config = dict(
    hidden_size=160,
    num_key_value_heads=2,
    vocab_size=512,
    norm_eps=1e-06,
    tie_word_embeddings=False,
    init_std_up=0.0302,
    beta1=0.95,
    train_tokens=131700000,
    dataset='wikipedia_en',
)
Each number is 128 + 32 x the weight over the matrix's rms, rounded and kept within 0 to 255. Layers, rows and columns count from 0.

# layer 5 MLP up, 448x160, rms 0.0726, rows 291-304, columns 80-159
[[118 134 123  88 150 138 142 150  86 150 108 208 156 189 151 168  80  75 166 107  58 188 159 111 188 158 112 127 110  59 151 145 104 114 124 142 101  95 144 167  86 135  81  92  92 150 112 143 121  71 148 132  93 116 170 144 117 159 141  92 202 194 124 136 125  35  95 145 182 117 170 135 100 152 152  97  85 109  94 142]
 [176 104 126 142 161  90 124 181 160 103 110 130  90 150  98  71 143 115 135 149  81  83 130  90  99 192  90 135  49 155 103 159 103 173  81 140 122 114 130 155 143  97 194 119 166 158 161 136  88 124 129 115 142 136 152 187 125 167 108 136 138 142  75 158 102 205 127 129 113 118 148 142 107 163 105 158  73 146 150 121]
 [171 121  83 118  83 111 102 152 131 126 166 158  92 123 141 184 113 130 134 148 104 116 152 132 134  99 133 131  93 166 171 176 110 165 142 113 100 189 164  64 121  75 149 133 164 131 139 148 141  92 115 139 148 112 104 174 145 107 109  93  79 119  52  91 101 103 146 197 130  85 133 106 137 133  86 150 128 125  75  94]
 [174 156 119  95 141  83 162 116 202  47 116 134 125  97  98  93 143 131  95 106 147 150 148  71 102 170 106  98  85 146 139 187 144  67 119 159 154 120  98 143 151  77 112 113 126 183 121 132 176 171  97 110 150 110 125 117  80 145  72 108 130 121  85 151 206 158 171 106 202 123 146 156 150 172 120 156 108  98 166 160]
 [102 161 154 106 117 103 117 111 135 137 160 155 138 151  91 136  95 165 163 163  89  96 183 162 112 133 127 158 124 139  97 132 127 154 125 100 145  93 111  81  72 144 159 127 128 157  77  80  90 165 145 141 141 172 133  85 107 133 119 165 160 110 138 122 109  85 102 187 108  96  97 151 148  95 138  89 111 161 177 139]
 [ 57 125 173 146 151 153 124 105 122 108 120 168 104 155  97  68 179 131 166 113 136 138 225 133 115  94  86 140 155 108 131 166 145 136 139 157 131 123 138 161 133 107 122  81 176 175 149 102 115 106 129 118 106 116 163  71 128 146 144 140 166 151 140 114 169 105 140 108 119  18 152 103 136 143 166 116 154  72 165 178]
 [138 148  87 150 119  88 121 165 149 108 141 178  56 127  83 129 152 180  98 196 105 138 156 155 121 134  76 115  57  74 153  89 156 101 166 110 154  95 146 134 137 131 104  90 135 140 148 133  90 102 119 164 121 161 181 118 134 104 185 121 155  89 122 135  95  94 159 137 129 193 122 167 159  91  73  81  85 142 150 127]
 [156 124 211 131 146 147 120 130 180 157  79 171  83 108 119 135 174 103  85 118 105 121  83 115 191  89 162 113 142 149 100 113  64 152  88 113 151  60  80 139  90 110 126 109 138  94  75 121 173 125 127  91  86 124 129 177 135 141  87 155  88  88 146 110 129 186  84 141  86 187 135  92 118  50 182 104 125 138 151 101]
 [113 155 111 133 154  76 151  83  87 120 104 140 105 126 141  87 146  71 116  73  97  82 129 169 120 119 101 153 181 191  87 107 116 131 105 150 129 139  76 147 176 117 107 110 154  80 111 182  77 161 123 130 178 115  71 180 128 115  70 118 146 142 183 109  84  78  52 104 158  90 102 152 121 166 192 162 140 115 124 132]
 [ 68  98 159 144 146 105 130 146 176 142 118  87 153 135  96 155 121 143 152 140 195 112 149 128 106 193 150 112 202  64 153  99 167 104 159  44 131 155 176 129 141  84 119 144  59 125 142  99 128 148 161 163 128 175 169 114 108 100 124 106 157 134 123 126  90 166 105 108  86 106 184 123 107  84  76 162 107 122 157 150]
 [140 122  71  95 154  63 125 144 120 100  50 139  71 130 129 126 137 152  85 136  89 105  95 193 121 117 114 119 165 104 151 127 125 189 113 122 126 154 119 145 160 130 100 109 158 146  89 150 115 108 142 121 161 111 134 112 169 171 148 104 128 142 139 155  86 112 149 120 129 102 133 128 136 114  93 158  23 141 102 118]
 [167 123 147 172 143  73 133 181 118 144  97 180 168 101 155 111 143 136 123  74  87 134 120 130 108 124 100  66  91 138  85 182 183 140  85  69 128 105 124 148 126 121 132  91 109  88  93  69 118  87 124 102 138 126  80 164 131 159 150 119 113 152 113 114 134 152 203 136 123  88 106 102 123 115 130 136 119  94 120 119]
 [114 136 109 100 140 135 165 145 105 149 182 128  84 226  73 127 179  93 120 170 148 122 121 160 173 106 151 172 120 173 121  73  90 152 127 112 114 146  47 190 138 128 178 106 132  92  68 156 115 101 128 148 141  71 140 129 138  94 100  98 132 113 191 171 106 103 157 144 150 138 129 145  96 158 139 100  87 138 179  90]
 [135  68 175 176 152  80 174 120 146  93 152 153 119 199 132 100 105 158 155 165 125  91 100 144 107 110 139 166  94 148  96 138 160 142  99 127 119 118 130 122 141 123 123 184  90 125 157 119 128 179 134  92 196  78 136  67 156 105 145 131 142  52 114 124  78 138 125 161 135 110 113 117 146  85 122 150  96 137 180 116]]
# layer 5 MLP down (transposed), 448x160, rms 0.0705, rows 291-303, columns 80-159
[[ 69  87 132 113 137 112 107 103 159 185 115 117 140 166 117 109 150 105 149 105 124 141 121 147 157 139 129 119 138 100  87 145 149 140 143 103 133 166 110 165 150 137  86 181 113 129 220 141  33 186 108  95  75 135 142 196 165 146 127 161 103 147 127 121  81 143  60 109  88 125 186 199 115 136 154 184 105 138 107 145]
 [132 125 145 198 123 138  46 185 148 145 124 106  99  77 137 105 101 110 169  76 126 132 200 159 106  76 126 124 117 163 178 122 193 168  99 155 133 112 115 103 125  78 131 146 147 185 102 147 180 131 137  70 164 103 141 189 128 152 141  66 120  69  83 112 159  96 182 136 115 111 188 108 156 137 146  77  52 124 125 130]
 [147 123 150 156 148 137  72 163 122 138  59 230  72  98 123 110 158  62  89  88 138 112  83 129 127 108  97 178 123 122 106 131 134 108 101 157 139 162 115 111 166 139 117 119 137 130 156  64 129  60 162 103 146 182 144 116 140 162 133 132 133 114 143 100 103  59 125 115  91 110  96 118 170 123  80 106 113 124 167 132]
 [127  92  69  94 131 166  75 105 119 157 189 173 131  99  96 125 149 163 167 182 127 137 149  95 123  71 151 139 152  60 131 160 154 141 154  85 139 141  89  66  73 123 127 118  60 161 113 130  70 106 123 196  69 154 133 107 166  92 148 192 162 214 168 129  83 133  90 140 123 144 140 159 160 127 131 128 143  67 102 185]
 [161  95 132 127 107 136 129 135 118 142 135 121 135 167 162 108 140 131  97 124 123 123  79 159 112  94 140  65 124 133 137 161 123  88 115 116 121 165 130 186 160 124 114 172 135 102  91  95 157 114 170 189 125 134 133 112 100 133 154 147 216  77 109  84 101  53  80 133 109 150 101  87 229 164 143 146  99 138 113 123]
 [120 110  87 149 186 156 142  95  70 125 125  97 116 150 117 114 147 130 117  87 125  85 119 172  94 135 105 129 147 156  71 154 153 126  98 138  90  90 116 102 195 111 120 129 118  84 148 123 146 178 117 109 181 141 123 147 156 255 107 135 147 178 178 153 182 149 134 127 147 158 115 181 115 125  93  51 112 120  90 125]
 [143  92 157 176 101 167 145 119 164 177 127 180 161 123 148 128 143 103 185 147 150 150 118  87 162 136  74  86 182 101 176  98 134  69 133 120 132 105 138 109 146 111 108  81 113 119 152 167 184  86  88 177 120  94 130 184 173  60 138 118 101 103 135 123 159  99 193 101 152 180 109 185 118  95 152 135  62 118 138 101]
 [100 228 143 120 146 162 118 141 128 114 107 134 134 100  72  98 167 134 166 121 173 153 125 124 110 169  50 148  88 212 165 125 136 193 133 174  74 113 157 105 119 136 147 161  88 127 150 167 142 147 120 183  77  87 124 104 146 142  97 175 147 140 112  80 175  50 140  74 100 145  94 134 105 173 131 141 154 132 131 181]
 [139 141 114 160 156 157  37 137 152 139 112 126 131 144 128 173 128 142 176 158 153 201 111  85 130 106  80 129 155 121 125 131 110 103 139 143  89 128 186 159 112 113 141 165  84 178 154 133 153 122 136 129  82  98 141  70 163 159 135 114 153 119  96  90 200 109 170 109 118 163 128 112  85  48 123 112 137 159 161 128]
 [ 99 118 166 200 113 137 109 161 122 139 170  82 123  76 169 125 180 127 154 122 124 130 180  67 192 114 131 190 129 130 119 151 116 150  99 147 169 125 144  87 145  83  96  87 141 147 130  97  88 105 174  66 110  98 109 129 138 142 103  87 181  83 130  83  96  87 125 101  69 101 159  94 166 123  94 124 107 106  84 128]
 [ 78 125 196 103 150 112  80 131  84  72 149  90 177  99 175 153 133 122 161 140 190 129 113  62 125  96 151 110 100  97 187  82 107  67 104 161 101 107 170 139 110 114 194 149 126 127 110 157 129 128 131 177  88 121 114 125 156 106 118 149 108 122 136 104 135 148 111 121  55 165 146 169 117 126 149 153 172 152  70 113]
 [138  52 143 109 150 117   2 107 141  93  83 116 114 146 153  68 116 144  50 153 101  97 161 121 108 101 162 171 156  70 122 123 192 167 148  85 174 144 121 117 130 155 123 121 182  74 158 136 120 151 143 108 108 105 110 133 143 131  93 180 163 161  87 116  74 175 182 133 118  88 143 137  83 125 166 142 136 129 108 142]
 [143 118 182 111 149 159  84 113 137 137 174 177  88 119 135 131 112 143 101  79 160 110 172 150 126 128 182 181  96 203 103 138 107  98 133 139 131 123 110 121 131 133 130  78 117 144 149  74 102  84  76 145 129 134 147 129  96  87  71  31  80 110 153 139 121 171 135 178 166 132 112 193  82 138 105  91 126 139  88 140]]
# layer 5 MLP gate, 448x160, rms 0.0782, rows 292-304, columns 80-159
[[153 153 109  92 103  94  79 102 100 108  80 182 145 148 154 172 153 128  71 112 155 137 122 124 155 159 114 133 130 126  78  90 184  78 153 162 179 170 159 179 140 150 175 156  83 172 115 128  93  53  85 112 179 141 131 162 171 147 122 127 162 118 139  74 121 122 134 157 131 128  70 177 137  58 138 148 172  85 155 132]
 [113 161 147 146 132  73  78 171 125  94 180 212 101 123 124 121 157 131 141 142 210 130 117 154 156 107 112 110 127 123  97 123 125 131  86 167 125  68 152 161 138 120 130  83  68 124 139 208  48 111 121 112 209 128  92 140 124 165 137 152 132 134  90 126 135 128 160 106 185 136 166 133 115  99 127  94 116 148 129 139]
 [142 120 131  99 111 156 127 160 106 140 236 141 138 163  62 157 132 135 145 148 124 165  88 120 126 142 133  66 143 145 136 143 153 118  87 146  86  92 145  84 156  93 133 138  57  95 148 154 146 144 127 157 152  95 174 137  99 131 135 124 174 139 109 181 117 178 108  86 130 107  82 117  70 189 118 149  92 104 113 175]
 [119 149 123 143 162 139 134  56 134 119 121 126 100 217 126 133 119 118 121 174 157 125  66 113  98 124  76 182 152 157 144  64 115 164 105 165 178 124  53 176 114 124 100 140 122 218 170 163  84 108 103 119 153 143 127 168 128 163 165 113 139 137 129 128  98  72 131 122 157  52 138  96 154 155 168 118 110 134 132 165]
 [165 134 163 185 148 156  30 135 131 164  88 158 128 142 128 191  99 138 110 150 151 132 146 147 158 149 136 122 121 139 129 110 117 141 122 175 155 110  61  95 168  95 143  75 103 121 151 151 166 111 158 102 110 126 176  79 181 160  97 144 167  96  71 131 138 144 139 124 134 163  74 163 154 119 111 148 120 100 141 136]
 [ 94 169  56 212  95 124 121  43  66 133 116 110 134 129 126 111 159 113 132  67 132 128 156 166 152 123 100  89  85  90  66 141  63  90 104 121 133 159  90  86 120 171 159  89 126 147 116 106 131 150 115 137 112 145 145 124 187 181 154 156 132 131 149 102 125 153 138 126 123 184 102 107 116 162 134 139 109 109 124 153]
 [157 122 121 153 116 111  96  75 111 138 148  94 196 134 113 167  45 125 164 109 132 111 166 150  84 124 157 135 142 196 141 131 136 111 112 110 127 135 110 135 192 119 134 171 116 119 121 106 118 157 100 134 133 127 155 146 145 150 135 150 131  95 166 135 172 131 141 188 160 101 140 109 116 150 154 102 112 104 149  80]
 [148  96 103 169 121  77  93 131 123 111 122 142 136  98 136 127 119 156 142 107 104 155 112 144 151 109 115 165  97 139 146 141 103 130  83 142 120 148 133 123 129 167 132  95  95  98 117 128 177 212 128 108 153 121 158 106 117 124 111  89 172  55 129 182 110 147 169 185 140 158 129 122 157  68 141  91  82 127 156 134]
 [ 90 138 148 143 108  94 105  79 125  89 180 114 127 145  92 166  86 166 187 126 141 102 110 148 147 128 108  93 119  99  90 115 121 126 112 164 164 117  62 167 192 112 128 167  90 103 157 178 129 127 161 105 103 134  92 130  93 152 200 158  61 151 100 118 129 164 145 136  82 142 131 184 100 162 123 137 118 104  73 155]
 [ 90  87 134 157 210 119 122 137 113 178  97  83 163 127 151 168 108 123 141 160 133 136 144 185 216  89 100 105 174 140 111 147 106 150 101  74 129 141 114 128 126 125  98 146 123 126 119 168 103 145  44  85  96 186 132 129 148 135 204 138  82 102 112 116 130 128 172  97 161 142  91 116 144 171 137 121 110 164 202 113]
 [186 130 175 178 176 177 125 162  78 145 131  76 123  50 169 130 133 152 113 104 125 125 130 138 136 171 152 175 141 108 101 137 150  86  82 154 113 129 109 118 159 110 123  88 143  98 130  62 163 125  75 173 140 123 112 116 171 141  78  85 154 143 133  57 239 116 189 105 135 112 132 137 108 183 144 207 185 130 133 110]
 [ 98  97 142 170 135 139 120 145 117 102 134  92 148 120 176  98 144 151  57 179 121 153 152 201 146 155 125 150 112 135  66 129 182 135 112  54 142 162  99 104 126 135 130 131 102 163 188 143 121 149 127 119 139 125 137 152 133 106  66 130 105 157 170 104 152 173 118 147  71 110  55 106 134 133 197 100 133 136 142  88]
 [108 170 141 113 158 127  84 141  89  41 145 142  79 135  46 134 129 186 148 171 160 137 136 165  85 126 145 139 139 137  97 127 148  86 113  78 138 160 137 110 175 101 140 101  94 122 149 174 111 206 149  96 136 130 170  96 130 101 133 119 138 151  89 100 122 110 103 198 126  95  93 134 138 109 139 123  69 149 109  89]]